Each number is 128 + 32 x the weight over the matrix's rms, rounded and kept within 0 to 255. Layers, rows and columns count from 0. Numbers have three digits each.

# gate: layer 3 MLP gate, 1280x256, rms 0.0986, rows 425-544, columns 96-127
# up: layer 3 MLP up, 1280x256, rms 0.0937, rows 425-544, columns 96-127
# down: layer 3 MLP down (transposed), 1280x256, rms 0.0823, rows 425-544, columns 96-127
gate425:091109070085097106176146120182117127116184151150121163107149152110152124110193110146100093141108
up425:139137086125123119119081100073123137100145112140107151087124200103132179132100161149033088161199
down425:171158155128180128104141117130151154187132122150118112091052133087132108168124129082173189146135
gate426:121057166103149130169105152119124089134104106118116132136080138084094119090145123059125130162103
up426:102086160164115190142139170123087077133153108115130210147116094111132115146074087126095153104130
down426:142118103117115119162095142113127111172093104104111184128091090140141117137176107048141167094174
gate427:113081131146158108125221047126184150082084182120138122129117160074136114054128084145084120168082
up427:142038101223158070106168110064082169165120109129104131196093130114132083111156200154044167084138
down427:213104123113123114059156056174076078153123134086130127118100138109120134173178156097074150150124
gate428:127136092152131094042117132131142146129106094149128113122152163120119118100167133117071163097147
up428:145112113106064117162038180124110136114162162146094108164138218110115195159113102157111139160137
down428:117107125149114140156122135103158107146072149117111192151126160146144163103195146166109084166115
gate429:133138111123122143076118140116091182148076113138152089137095127174062106126179145165116172072135
up429:137138101142149147108100145114127073083063175112143127149170136170104129182128142085181114158169
down429:065089099107148121116158127158116207135127154119187152115156141132113126109071132116180155158128
gate430:108110133159183149066086128125152154207083147191141111108119162108156077091160103155084180116144
up430:172060046119128108115138160099152190147066149112154141072134063178128143146156147122143140069176
down430:161113116135115142161079151141146041156074145133104124124116119173137094110130097101137157114197
gate431:110142134107118115150123079142128141179093153164128115096060115128115103146153110158132121129110
up431:082078197115106148161130128123127170094061123123132121111155103169149132172124116116085133111165
down431:158142081138127126155123105162110158105175101100157095144155169110152112089146128125132147168090
gate432:091152080183144161118201119098105100117090132157108122111139141068127134118134158091153102199088
up432:086176114129164183125105141116142129110112050127118134165164098138169158152162151139112155085153
down432:116060130086138145133121161171136135138203088095163131122145077099168128164126142091130196080090
gate433:102125153148199130084124158132073123157148143141138142059144104095086105116137126143130109076118
up433:129159146168108122132145102131172175178157056096137162142118090094081173091112159115131129131145
down433:146093191119130084103176115165156144110159103064150135132127111123103140189123119134115075085118
gate434:130188153109129129118116110139090072181135160112179101169107121153128195127108119100103202127161
up434:169133161163110188132117165096129124068161150117089097159104162109079145179119114191148149134080
down434:167145122131082150133137168149255148077118146118095054131093148173124140096128102119145180162122
gate435:090086135130140177093119164150167177164087170159157100118115132072141100117153173134108150122135
up435:041099133125198130157143143191177166145169127124077182106132102168140118113145094114147129169093
down435:066070146151093127144153124154142124183077118120102151193124118091159122095095106141164152047112
gate436:084078149091096149085122068162116181172200151200093104162081084114096096061162109192118119139148
up436:122127145138083127175116164164099115108128119163136070128066096203175110159174109111097139098155
down436:090094135120087095145153091134099186163171100133142123106147151088137153126127138100140081122110
gate437:093067129100148170125153184068192106136110089157125121140131148097096132077153076099131150173133
up437:108118118114139127075218139157113136073126109081129127110067096173102093079077144140104088131156
down437:140163143121113104096111176141150102121134134134089185131110120152076150074096127074140081120131
gate438:124140137096126108160112173170109177140071117152119143087132096167079110124138162167100168096153
up438:053093123178110090142139103112157156090109147185166115147136106104166155161101155184095160131068
down438:192145075116134141100151147117146163117109063073124131139140142137122095140098087103151169140079
gate439:092152136145152158137113169142102142129106115179179112097078146142096119163148098186087140182126
up439:164151135170119132109097156120121167131078128137194060118184140113096119117155130126103085154150
down439:134118122138158162116141153125157101167145138127153128148099187102109099155161194167135097147164
gate440:093092169121150151113171121087113114123133115096144152090127186084155077124116101124098103179107
up440:075137183148140142128144140173136087084136127139125133121142158135192133143136158149145103169131
down440:148126154165114119114161159151110063132148155121071132156127123113159111189167119115153162176196
gate441:107106181141150138125105102178135129100095105113143115143141124141124111116123125106101132155102
up441:109121100123086181150085091066131147188169121122156097057062083111110119116169152184105109099126
down441:162129092169125180142144194116129151132149078085119124098142110139062055154146110119140113077137
gate442:160148149126169098095150162115110088142136173096165171108177154074138076046120129169171113166145
up442:145161139071078079118108093088080083203067104140149195107103111118119108139191100157118098139096
down442:209139130151106075118109133143151141161123117118192162106091134135087140206086143099167106056150
gate443:118152133097106125139160136126159120151076082142111103094101145098074117136124088118117069111104
up443:158113093091124070141132090159159113173109128107063096122160087114145109117100102136111174126155
down443:139127129086105121068086117083084131120121068211156124155143170114097137136099123146121162126153
gate444:155155103097083151125090152103105192169111166141108130086084156122135127080092121142101090135086
up444:130135135170098104118161147087079195151107137191141137089147193156142146184140069177091105172060
down444:106110145104134106144169110110140125091116121110119129150160097139114162213146080108175127165078
gate445:042113124154152164116148142165082128182154080180147134105059191140151099095098107135139102143159
up445:101109139100145154098136141086083149166174176133117122166186064110205108146108115110149167055103
down445:120162148118111126147217125149125195101136192097149102121116095139175117136075115154129144144162
gate446:140168102140176114109129133118113136142149073160116130077114141171153150177125145115107152088127
up446:140190087099116121090151121105121142138070176103152115136097069102183232084136145135153058124076
down446:170191119144077135129118107191121071184115188158082114114160132130156150106145142129149162165124
gate447:112115150122215153154105138123149137191131122128184115234161105118131092149120099156144153166146
up447:153161107120139151121119104122153123148121195072093144143197117129179116107090136149113079103113
down447:084140087168150129125130167156100124135132151172107166096189065110090113108140130111153177141124
gate448:098160161109078150082146146142127136136176089169127165114143133134088124076099149158092107150121
up448:129173124140100156130115131102153144153238164083181075118163056171108127153147181118202112067158
down448:120121097135124172153164150140158107101156159093106132137133079129084151179101151087140173113064
gate449:145100155158126138158166122126136152174158104106172118205172171153123130143122082070114159123171
up449:179106134156125065186152113101183175107153100081137110116114164103054214177114123093147145074051
down449:116080114094173126186111120050143105121115121108105145122142143193114077153141068121175135097139
gate450:140153150071167114132143168150154107107073147156160114157148165166137111122093208089182173086110
up450:160154054106155081152125209124155100159083100112073124153127104145147079150106163125164174136140
down450:123141127119125161137142142145111107186083148109096104119128149135091159217107119165117117165161
gate451:140136122149096169179190122140082141090088116119132092065196134114101098074068106138137154114103
up451:123133140144154127148122129052145148082153065101146135161116096146162114161090163110117155160191
down451:061109192091104127194086144141112128154105080087149121159167225161113085145127154088118157100137
gate452:152084139123089130101118161142101104186115105155116182110105109118192173136115153148157136118152
up452:098120160130123142072129116131065177124140182142172099119109158141189112079097139185085098141097
down452:168071094125110095064136128123151094152122064124080126117167101107168164131123131143165136107205
gate453:140073190138146182136135113157146134203109135086144111102137139151057100080116107131116144088125
up453:175092108156119127162171126137177136130122138103142120095140174157086086193096173119145116165115
down453:063159126109116133090137140191070156118121096149161172164108108143082136156137075145151127123100
gate454:141131131132167129170048128195114139124112059151131118106122162128126131130186090120106119078117
up454:140158096086148138165150140162139090152125081117104109184124100117082093130108127158039119134128
down454:111152096156143114157169158149100164128096086112089067133125142110135072059128096132122052127166
gate455:177162128130168111137176183141125193101125089118096152122098129137173128138165177136088089189096
up455:151114133155115111094148081150126096099128132176123118109147066214132140143094166119155121128077
down455:160153124100137154150080131142119107158159161100117098115138161116150159169126133075133143150160
gate456:171090114146155125085117119183128171070129183133152120114143146080132107008187131115127133127085
up456:060169182142177168185136115116142144153056107140154081108158094126108154163093130116169138129133
down456:114167162119130108180056167126196044089145117142166086160133161099145123122147117137155159158144
gate457:066089123121110128141166124095126111151169098122167149118144107108097120140113141157161105087102
up457:112125085090112106138120145104118107123094123138160142038093177173145114173123173080110095117069
down457:123094137127121168153093118093156099134135083143128152147154104146119089196113107114161140093130
gate458:155126182162088158092121118141154123118136146199131106169118159181088154107070084113104131153141
up458:160144093154134065137128121095156097095150151077089129159124118161139116148155150125122121160117
down458:195092135128099125144065082141083175129166135170171141131070109093175116091140157112213074077119
gate459:182192124123142169123080118140161115144157125143200133153122186096136121131145170126143097101120
up459:067120136134129128104096205074134132162079100168142110151126136098074211207097128113150103090142
down459:114180156107130138064143038153143118143086148129152092070102179088156157184132117090118113202090
gate460:112150134152153138213151095093136112157142119151082124113147152104111129161105170103123135120129
up460:104154131136150119099163113162146201112106120077149130069165150116111150124091141140201150153154
down460:109118158154128114149159094138112145128126149116129083164103150155155099117119119107153147149123
gate461:089147129165109078083111103093071200114113156132176065075121173137045146145166128114164129146051
up461:156171169078087133047090135131162110161078193172155142164117155115180149082134113113118081126146
down461:119149122151150126126087117105133119123081138141187081113153183130124126093124174170080128111112
gate462:168096176082110107168134097139132152159158125152155155150155181176155160123128116072130105123140
up462:125155167146139119140144132125162164149149145184176160095097166089166153143121129132095086133133
down462:095114121142160080175094112151037086096110141101107113143136118133090147170139132108133159156171
gate463:118107154106161124147179146150123156090135103149128149142084157164132131130121140144085129119088
up463:102178127180122104096123131138163141148068137101122143140082183125027120105110117062130157102122
down463:080107118150080065160170158114147138132123156035163166100138121096126137139073131092106161108140
gate464:059151153148070064128139104145140151134175072124130077084101138156136180115052182149149108096106
up464:104127111084146146111125163125132142146115128172140162159092081145133100154165066076186164110110
down464:124149091091116142162106122180127130118090086050118146086120129138149147164097197114085125108166
gate465:094081166099176181092114081180124158107119119156214141083114153135146123150128154132095128116058
up465:119069136152059142120175094098180079115092163106137153107102115108014171130107133138112123139146
down465:157078112125115139051165175107124177122159173135106092122126112099083072084081125151108079113150
gate466:112143150026122180105112138148096093170127198099120155121085159111099093126113148163066116124139
up466:153125104122117145165106120074129132120110178092172092098084116181044153094137167098137167081133
down466:135089140120137120127120128100122172155129198171151121143111166135075135205150191090126152114148
gate467:077118163137134129125139134126152105087108137117110133147135148100127150151105121123166104096149
up467:117133156109142120143152112148140168124121109102124126179162111094161148075168157164137133090134
down467:169102181150129055121172091166066141157149085171132109116146093075196136101077130167079138114165
gate468:143158087183141152132143170138160099092129155155152133120070097168080111111136099158123162128129
up468:116104102145149098136109118116137171095129153104124127101097097112093119116162134134115183086094
down468:113130073157145121125097156115153115097101121125122116150175122133070152098109116066160086099183
gate469:124112166105086116128066101125181126169094151128140135126146149102137119135090123093132160103070
up469:121098201099121137150115124126179081128137126110143154150098118109170155108120115145140136152138
down469:151148134126099129149150146130098084146190132176121162137114125112108167150100105142107189049137
gate470:163109165107083139157129171176066119170141101156126086126182116088164109170115108156146158096126
up470:124146124180154097143209093148158088136149145137102082104186139065132131094139135125117084168152
down470:078107095127165105167116144132090138122131154108156070069110170154149104127105102181169105049080
gate471:126135104147172158146102155140147176134148088092152125122160132157119083063119112138163143114118
up471:051146060056091091151097084154131126134117153176069187205082152140080132151193139120038136156156
down471:057141067123118117140100154095106166146172161144076079148070147118084203190089123105052125173069
gate472:150131164199137172145113100195091147171161147096091152134152197052134102141126163179134086120131
up472:133181123112146154144097146092191060087121127097152118145145104155088168120130149147095145152141
down472:123158119127129112113117166128174128163135158128153106098104118165157153085158119129118128163117
gate473:110085091028180173163140116185114117145149120125161100108139137124138073133202150135077081102133
up473:096107153162103174160107130144116123148069145122110153187154112077147076140122116131176125145124
down473:108091117201121117140146082141094141130158125172100143113097146134131128147097127047171135145154
gate474:096116104134129164122178094116151112153066110093133160114080138153093105150134157146096114191116
up474:086100122174132112090082109114167119128145129102177109150121094087170142078114082170091131200089
down474:099159127100130149154155165123115098161095158065169163136080160114127171120101134135169149084102
gate475:084138100121083113136127169112149142160145188107099069128076145089072111087108183148107172134106
up475:112173168120113108066120120196060098087153059152107150111134159151183168128148166121113116115081
down475:138163137096039120152118173104112139112095180107138102106115156129139113128068148140079090122157
gate476:107143163161093196100128123106138103158132138153131112175099092128157126122084127112146118117115
up476:128154140147178124108156144103154137119114135131142083119139105087106137110095115099129100145166
down476:103140152057082149064125039158120075090132099094092168115127143114039116135171142158123146132088
gate477:073091063058155119165190121108188104132148168125102168123064108148075122070117113109096148121131
up477:090083096170148087121144093157147168155065187147156131142206116137158125114121129133114155146117
down477:136165116169173168125129170158121140122144168091171119143130133122150127099167115133089155175061
gate478:050142134082146115162138136154056117096165121150102161161088142052158125142149144181156108128112
up478:133119156147143084085093111143130070136171154123191076149098140173149166071082120136124113133104
down478:165182106123134150092114134164158146118099153086167060169174135138136153096068121152144160142125
gate479:132126133132140075104108110109088153093085107148158133154144101123111163108047082114094089103126
up479:117196046081149124105122138122139108174128165113171104158113158197174140111063092114165074110106
down479:127109108139087156114109142152134121090080118190093119060136095106147139111168173128091104067145
gate480:069142159115128146109124164161115124201135175103181111175095098114135077154160117112112149135142
up480:130060121118134146165154115130175130160179149110119126066098138134073138153108133174122070130119
down480:107107169125154186128135122115178146166169203146128133155170122131072099184158176134101154104123
gate481:090142112098170071165127158131143118167082136087159101164163183116137151128126132100174139103134
up481:103107051043098078136133134068127122125068132127138139173122140139120139121120179098107142209115
down481:137108127113145093158123128133144134168108126112137129127101138184179132193078112058124175111149
gate482:115144072109133110182154110124080060129128128158131101159122166148164096111135120177072178076069
up482:145119173065105205070084137169157153107151071102144095085132129090122164131153171118100134091180
down482:134129195068190159085103113153134146127145107082105118079063152181135112144149097130042139158130
gate483:080117065112127039130179119161088153167120125176154160119128170103158068076173165131137177089064
up483:104119113098129059142140143112104147117064137127142138103123111136115085094216162085133104083127
down483:111149125130147078140098113106098188089104066121089128184127146133112184186107152102086124130101
gate484:134147140123106119181151115075107116150161128189168129163143097114084153074158120120156131127138
up484:156080098143111148063114133090158147113128083169092156156120135065151194197135091132112111091104
down484:109106206172154155123065159135137134076174152164150165155103096172140102016126102097183121136101
gate485:096066143165120158058075110126138160137105148112112107156127159168144118115147153133124125148099
up485:155134119106143170055142180136133116112058150136114157176140158194103138129132107093139149164127
down485:193164161109130147100145167101098085101112148118143138065106138155117118062122179142121132104179
gate486:127130173091135148091141119081061115154105100125142095146145099106120112104163136097149107140143
up486:176143110092078124164151135110105144160153110164152181155070141124124143151120150098135098133176
down486:114108131143099172121150168083170108136067106140132188110081159111139143091159160141114167187112
gate487:142103073111139100119068158133084144097074121139148147106123089188116113087113111138142126132102
up487:146135078126193170180108158057109080107132100112115122139079178125127118171131111109150163163133
down487:061115138129092114153158075187124146099140127126099107177114131100161106115093143138144149117105
gate488:076130138143101098133095147095147140166136145115156110059115125195113186204153128083132142108128
up488:109151094080159127172173153125088097168127120151102086160119117095143098158182094195158122129137
down488:111159141135096098121141207153095149088117079107076066135100091159110093171098149132146131084131
gate489:127125149123163165130124089165155144122173104161131152122095092122103114089126117119141128103128
up489:083143098069118085219094141120157107136071161104140129107145115128094107112072115157038089160094
down489:127159079135120134133162097151169088134078080144168080108080114161089085143110193146140201121178
gate490:051140137091200120069200085120116126114130110160167093085183168130167124100140127098166159204168
up490:106134098077163098111113141122171141119114124147125199105121125092134083141129109144154151082112
down490:091140148204117147103179116068165207148124191150111162111132158075096146103099110075152076089111
gate491:111133132135150160128149137148141161139118125177189114177099159094195078132122064135111097151054
up491:136133097136161125074078070101134171125145144152169146106149157075115114130063117163156055156099
down491:171112181116081142070094146116113138117088119188132100132126114126153154140068088043112126121110
gate492:130128112154140086152107167140141151142130143117126102106125099187119107129093164101126182120126
up492:145074145144128103084127159113095088084156123167094117130147089185167108143150115125137064152124
down492:127112144115117119090120114129117109128150117153115157109167097171084084088146153123070144089135
gate493:097088171135140124103132121108185086130151164091141149122133102097088115115157118158122140135150
up493:084078153136122116130129101092148103184125119121138143165145087112070171168176142053100107093126
down493:095119103186119097120093190161118158096116151095125221131128133125139110099102064125127138093102
gate494:126108132101078185043074187080107130165077142126066124156159188165087071073109085129066120143120
up494:170111115122075185081095167186101138126096132110132157190161034180125109068144092112140125120133
down494:140103131097163161154100105125172216172137147121175129138082167155117137159146068106182188097107
gate495:108143171081110051057195113129128146097103120102100102124142122142162148102085121062143131138116
up495:152187140079173139128113110163121139095149150138151156029133116090150163120173143132109144088138
down495:177056090083153159138070051157103133164156143116144110104105114129087105163134115166158096096109
gate496:097167142046122121079144125106141154142145144140209123078139128102148113185154126170139155138126
up496:156151143210160125122129150142143164143141176117156178143123077169139111153067179137167188103124
down496:140078148193057125086113139111109152118171172103169135126127057100146147220041150132130121110116
gate497:073091145087158113113112131104144154183148107175120125165079110080074096085116081089172109190095
up497:130153117161103127132131164103152121135091116178122136142096147096129084098119141114138181154142
down497:129147144098125119131167077122123083127150120148112154101174209113169169133102150138126162173156
gate498:185109096154194155137101074147237122109111097167093152178142133134181123147149072110134144118091
up498:067156126102110088119086183156121090106135191122091131126089171120112106112175091109139135171051
down498:167083111148150155140090166132113105094174086097099094142162160187102081132091132195123141113145
gate499:108150131118187132171120162136094088177095104141132146165100164133084070159071104092130086159156
up499:130124148137125100065147143108092133165147184139223135155147189141163109131088146167103125139203
down499:163136169152137111099117126081182106165098168080115118075166112119143126133085136158087132115144
gate500:069125159097123153140127160170117132144081160144168042140166175101155145146104115148145132142078
up500:134145105103150144145145095123067119149128102191130135160137171144153144159092132191120128100131
down500:124139100108168154152154141203135164107121147087117131103117105158101080139186100169103165100133
gate501:067078135174149203151153072134107094122106161159167127171130123143143133144072103160111075176168
up501:150093129120102113123146167110133113079117161108141071137161131138103181130116134132094140158119
down501:075099162151118133084187089085119178099131115178094127179101152140097126176138115082123105136130
gate502:138134108136115134158179144139153153132160148146083113133146211117147105092100117137187111145141
up502:150150133095093128123182096128143104149103121071131164149117073152173154141161149089106162127106
down502:131117143072137097061143065106110114138128194125087144123096118180091143137145129120136112107165
gate503:086121175137112125111082133119155169111167102107112178158110123137150149087132086134168134182129
up503:149138133081114158108156118137151135130108132104126075149125121106063138103089122158116144105119
down503:136086156103155120144134137114137135101133124111128156138124187106160131148141086171164119182134
gate504:123106108154149156075157157141138164104129134130149181120061151165116128118094089162080078123012
up504:078089168078095157116071098138101125134124194150173089118168081177159180158076123142100119151133
down504:121137138177151140116144126115095161150125152147152125129149109174080128143105157094145147150135
gate505:144123135126184185115145107161187137179158107147119110095133183137194135102132122088167074123088
up505:162102109128116184123139108102088186109180132138096109081092082131133125112136168154162103119163
down505:144155154054118149140130115064080088115112156151091160168139117132126102109094177036052082142125
gate506:094085090093118117107118149102108075149103189116116057166196135070081116118166119125140213091161
up506:109103118125108126108145156148105134167172088104179109141107080141119091104185069056114147164092
down506:147106151125088102153134132113128175076156092166163152161165167169124137103099151126110107110083
gate507:166087110093141126150109161119133090119136152116134169097062088161146166130089153147110184151146
up507:118111096129159104165167098101043221148159063143106169141191116149153102132119144153146117193115
down507:141160138084108102171117120159097127117112167102095091156055114123113135167111087107079193154112
gate508:067105112172187130082153123161108091090137110092119149099110124131141142159099196208178098147163
up508:111166164154164093177067083229166121158163136108163096087103093092089168127118112121088170127192
down508:185141119161107125108126128113076128116167149155128117142210163157142115113143125107189163127178
gate509:096109134144131188109150166141124178137187173146109132122096076128162094137159092131138189182078
up509:084072088141149140164122199132160167109101148095128170043190155122055096140132104144152121162169
down509:114138162156124148196173137089189077166166152131156118127164122187106151132110139058145126169066
gate510:065179158120147123126132143107082106126083104144143128104112144142173146110089150160112101054150
up510:101189156154117149098134135107132135128158105091119182101148126107140176181160101109093178123165
down510:150116100150163105106221126129124157133127112145096102094118107144156154168118097122147137177155
gate511:114075157109174131134138128165111119161115144107178125102143155143177126105162086165150162138088
up511:198145126118092132134159095092170131138060122112103019106157094128114107122148142124152133164103
down511:123069161115133118078155171155135051113100127092154114098129084091137138128122089164091146128105
gate512:154154172161153220102157114171074162126141137166159127172165095157150164121111096173119191161105
up512:115079156150081114094130156078135139130082127140153150144156120142091127129144089143112122111147
down512:109160137108063102120108156074195144091143102160133209154152166149153117086173149150115135136107
gate513:158154186130153143153065130116139121174182110161101113115135175189136080126159169060088118167152
up513:129141116077128165106136170168136140151092103102116148140137139085119163100176144100174117110108
down513:136082085107132122086119084154161126136128106111137127075099116145146102140133106105093089093057
gate514:122122078140210199138107187171100145106153183146193128137127090144171143082178074101153148145118
up514:099134106143102104098121115136164127057173144077107106138125136086106204040056083134144155113172
down514:148103172114137161138125172187097095158139108130132150117146116151140098148193149104124134120082
gate515:144131120096087179149131157119166210122114112145146108087093155138208141157162188173127170144138
up515:119148063094103190078111124089125136148178137120128130065115117110134079189166113107181187161175
down515:110152141152163129017139137070132108129120163093158175091072085135142125103137178056083112044097
gate516:099140183158099114094154064146109166164129118137149132109097146108145109146199148213115057157123
up516:168096117138164081153164143129103141109110096090144137062120151117168146055112123155133102165109
down516:153097118151119132076119137134078165158096103105113117050098123112128130140146151148094083067129
gate517:081077144172134119150121108129142139177104124130100124106109123161125091139141105070129135139050
up517:115189134130092189174150107114135139134135125167118159136161131158185108082081129142116145161153
down517:111138170068103100171117145154132127122102107145110089106181118169139156061160097102120189136162
gate518:156147075101132100108111112083147103188110105135109125139144162091170078150122142131131170150134
up518:153143161160099143077119156101153147154107159142123133133134152152103188161070110115160160135110
down518:142120070086112168148127118091141116157138100140138119119179118084188163126157158138149153154107
gate519:069115123070134121082116179128099191154134114178113179186135101154165113148093151157135051138117
up519:110135117163173133120092122165106121121124076134115131181158131100111108095135100085090113069200
down519:136106112164158157099140118152133091105120183124108106127135142112117120060073099130093145158130
gate520:175143097137140197122142081146107123128126133155160113132178133090172104110169113154073088065163
up520:129134135144115165074154111096161126122150195141146141147092148117182124052130152129150115144116
down520:120146096182120157141156161149131234142176126156074146137127106107132092162119096096088160027119
gate521:079143160113139145139090165173060159175139124122162136111090111145165109153167132125176090137103
up521:137089151090140126122121124150103101139131097134135139092135116109121061103098061145089183103143
down521:128069140144119070097071105115082100143199142102171179189157122157128099090105106142115111177144
gate522:065162170148113131161122163146167152127142184138078105129157149150103075149138119183070159101090
up522:088109128135130094099155144170096107157165145100111161115180115129142161147084137074115114148141
down522:123097127039116149137107120149136081173101166134177174142146118096205078147114139140110027101125
gate523:139123129132138138103113118121192049108118172132127097153187123118166127149079151155132083101109
up523:125137098150110165116137092169123088156100102143079135150044080119143081146194096117105152137152
down523:122123120156080121112115068148124116135175182113089138097070157104085128054121118113113162188148
gate524:138131110132104129150150189182132126092160128071128137112092070144140143132140172167104152112127
up524:104089109124158150062133114171157103110109134069099117131107151170158180119107108114181158091152
down524:156158113093143128053104107121123082105154105108165159149152128151141174144130155123094132165132
gate525:104114120152192121133152043113069127132166073145147119107132157139167119138142102149161065081119
up525:101158070093124161137178182115155168120110083142101116157122102186134159140136159152147192147072
down525:167161144165059183141154162092103103124113103156138105133087146041124181029140136171093081137128
gate526:150172108102086165119107088123120164097147146119136138090110150145133075188101086109081116113137
up526:151084162153157131072167083096159139092115122123151103207143095127103082161059102118126125152120
down526:145158125139086083088106170124131182171130133107181105142063113080113121192099103039188115097119
gate527:139174102104122135144113139182098137168211098135148127140102159124123169163115130149150126212110
up527:152164083136110078152153130165095114117099134157102123186112119140101157127081141162123068138095
down527:166101147157136150083194127103076106130092163126138100124101100136118158090086132173139091130084
gate528:158173167130134151116098061073160113142122151122122175159090098124122111158144147107144137171159
up528:207156092088113177132064154101127120080127168064141129110100092127185157167136195133173134138134
down528:080178122078112101127109178075138110086156126135153124130112095118129089130118191117114142112181
gate529:164092159137185136133131123148112132166136134135092124159137130171198081109135134172120207072130
up529:134141113084125134057146094063140144149122070161119128151123115161132096096087146118097102105104
down529:039180153067140090110137143111142227171145151145095150181125127070105154097144145141154093165115
gate530:103113121109181095140114110078101145123189141077110156159134179145140072130107138164163130133086
up530:103121179084177094133136076116096169081110132178092143138131095098153107120128162138146160095147
down530:148136148149157137146152155039153096130126153166112170064103087171129189133127108170138102077155
gate531:059125152120107118157134081115136168133107115136162094081118134100126082166174107120177146095113
up531:131123138174131189143123068130200171100190165159089149050131144152152153108167119165132136110126
down531:164154162098097166160133135107102140146122136093123139061138158127146098101144057145090156161127
gate532:113151127143177131109090068098120121130191144106119083154104152126104119133148120130144089122132
up532:112128144111139119077133120126172103184145142115155126136089129096153129096146171149095179123129
down532:176102146130118109174070181123111173145171167087150124119145129104085107170128130131128114142131
gate533:171082138090113105183132087124123133135153101083076131112088120177109150063076071105113120101122
up533:100155105123133100104191120144077099139083169103148163114167162162143099180140163084070133107155
down533:134179124140092132133120180135133169099132097185140072113167166132161176132125152171129122123157
gate534:153092131091155136163126180144160101105128121108140122116099136161137142105075146173170123127040
up534:105159134127139154121132109113089131186169098127080114177126096192111162071159113120157103144162
down534:101102081141129147117085131130128096161089129164079085108159070128039118160116121145135139172145
gate535:155211138153150158186082105122185134200170117171135127187166135128135169141128124116178165138067
up535:172123147105146112232204107141142131090128131147120144092084103131132101125113106136137137129137
down535:151096113159135125120154159180144170177123156139139083180150099056118093116135095135147139141114
gate536:088150177151129120164138087117161094066160145119113116058104186078164152149115153157136173113071
up536:127134137117076116087161120087123105163078162158123184085097114077102148142136149118115147050129
down536:102100165134134118108169084151134198092069111203156104144177160147116124122113116114131079118085
gate537:131105135152081130140107144163151129137083101164129139167165114096091077161124090113119127127155
up537:099203193143112078122195152116127114148167073123151116124144121095171116091100165130162094075142
down537:106133096173093157152164147135148186091053161164142125100152104110119103114093097110102163174098
gate538:133207109141189113109131165147133085115187168100151179128132129150139123144119152132173131140092
up538:077136072139121107146143091146144130093080125144144162137150130107154155108097091058108148159101
down538:192150159140148140129044131118090131145099144103141089099118129117113165103107106114165143077150
gate539:072168140160142121132138091121191129162104182197128174124129148137104079124176151100051162191098
up539:103152167198127153125103051141112105065209141084133156133201179093127083171131119127122151145056
down539:098138144162137122100124102135111067130103102161133093179160120169118185140102174098066148109165
gate540:151195091134108112097167158131124134165064144131079120152122097135122096089191117124103137034106
up540:148122062129173095087119118132085165153136139157141115159133140116143109116170165129209104127114
down540:142134132150113068109121136182139102148070072116099118129101131140120123100177117144102110125162
gate541:155120148131113107114062126126113123123114112147095150106112125171119131141147115081117127166148
up541:242081145110142128085147169151181148125083100121147147146134139117118156052095162114154153130192
down541:084099151072080159146120183094156164097145080161106183171123098168179079150168147094081089121098
gate542:117120166120106103130109071128140136118137095163126142137143174185097112168151164158114106154167
up542:128131119136164205117107098152134150109100088108181057080097154178132125126131101083132125136122
down542:183160105126155149102113130103139232187063138135173090083114164143165125116148225160031150069144
gate543:173140140188175111106204175159120152072119093143156103137118173134176165081126063124131121113125
up543:108144172141156170213146109180116136170185214063114166106144102114164167165114089087112096070164
down543:098111138096128143096076068148188081116107201128144139108130103096141087131141128137124113114132
gate544:107163172067152120159142139150189126108115148143163147152137062170100166138130147196113154138080
up544:129141128141177199142129132155133137145130134143143096126141128153158121173092092178136125103108
down544:137137132139168156146064148132119145115171085086158094149044142135116127201108133125141116106178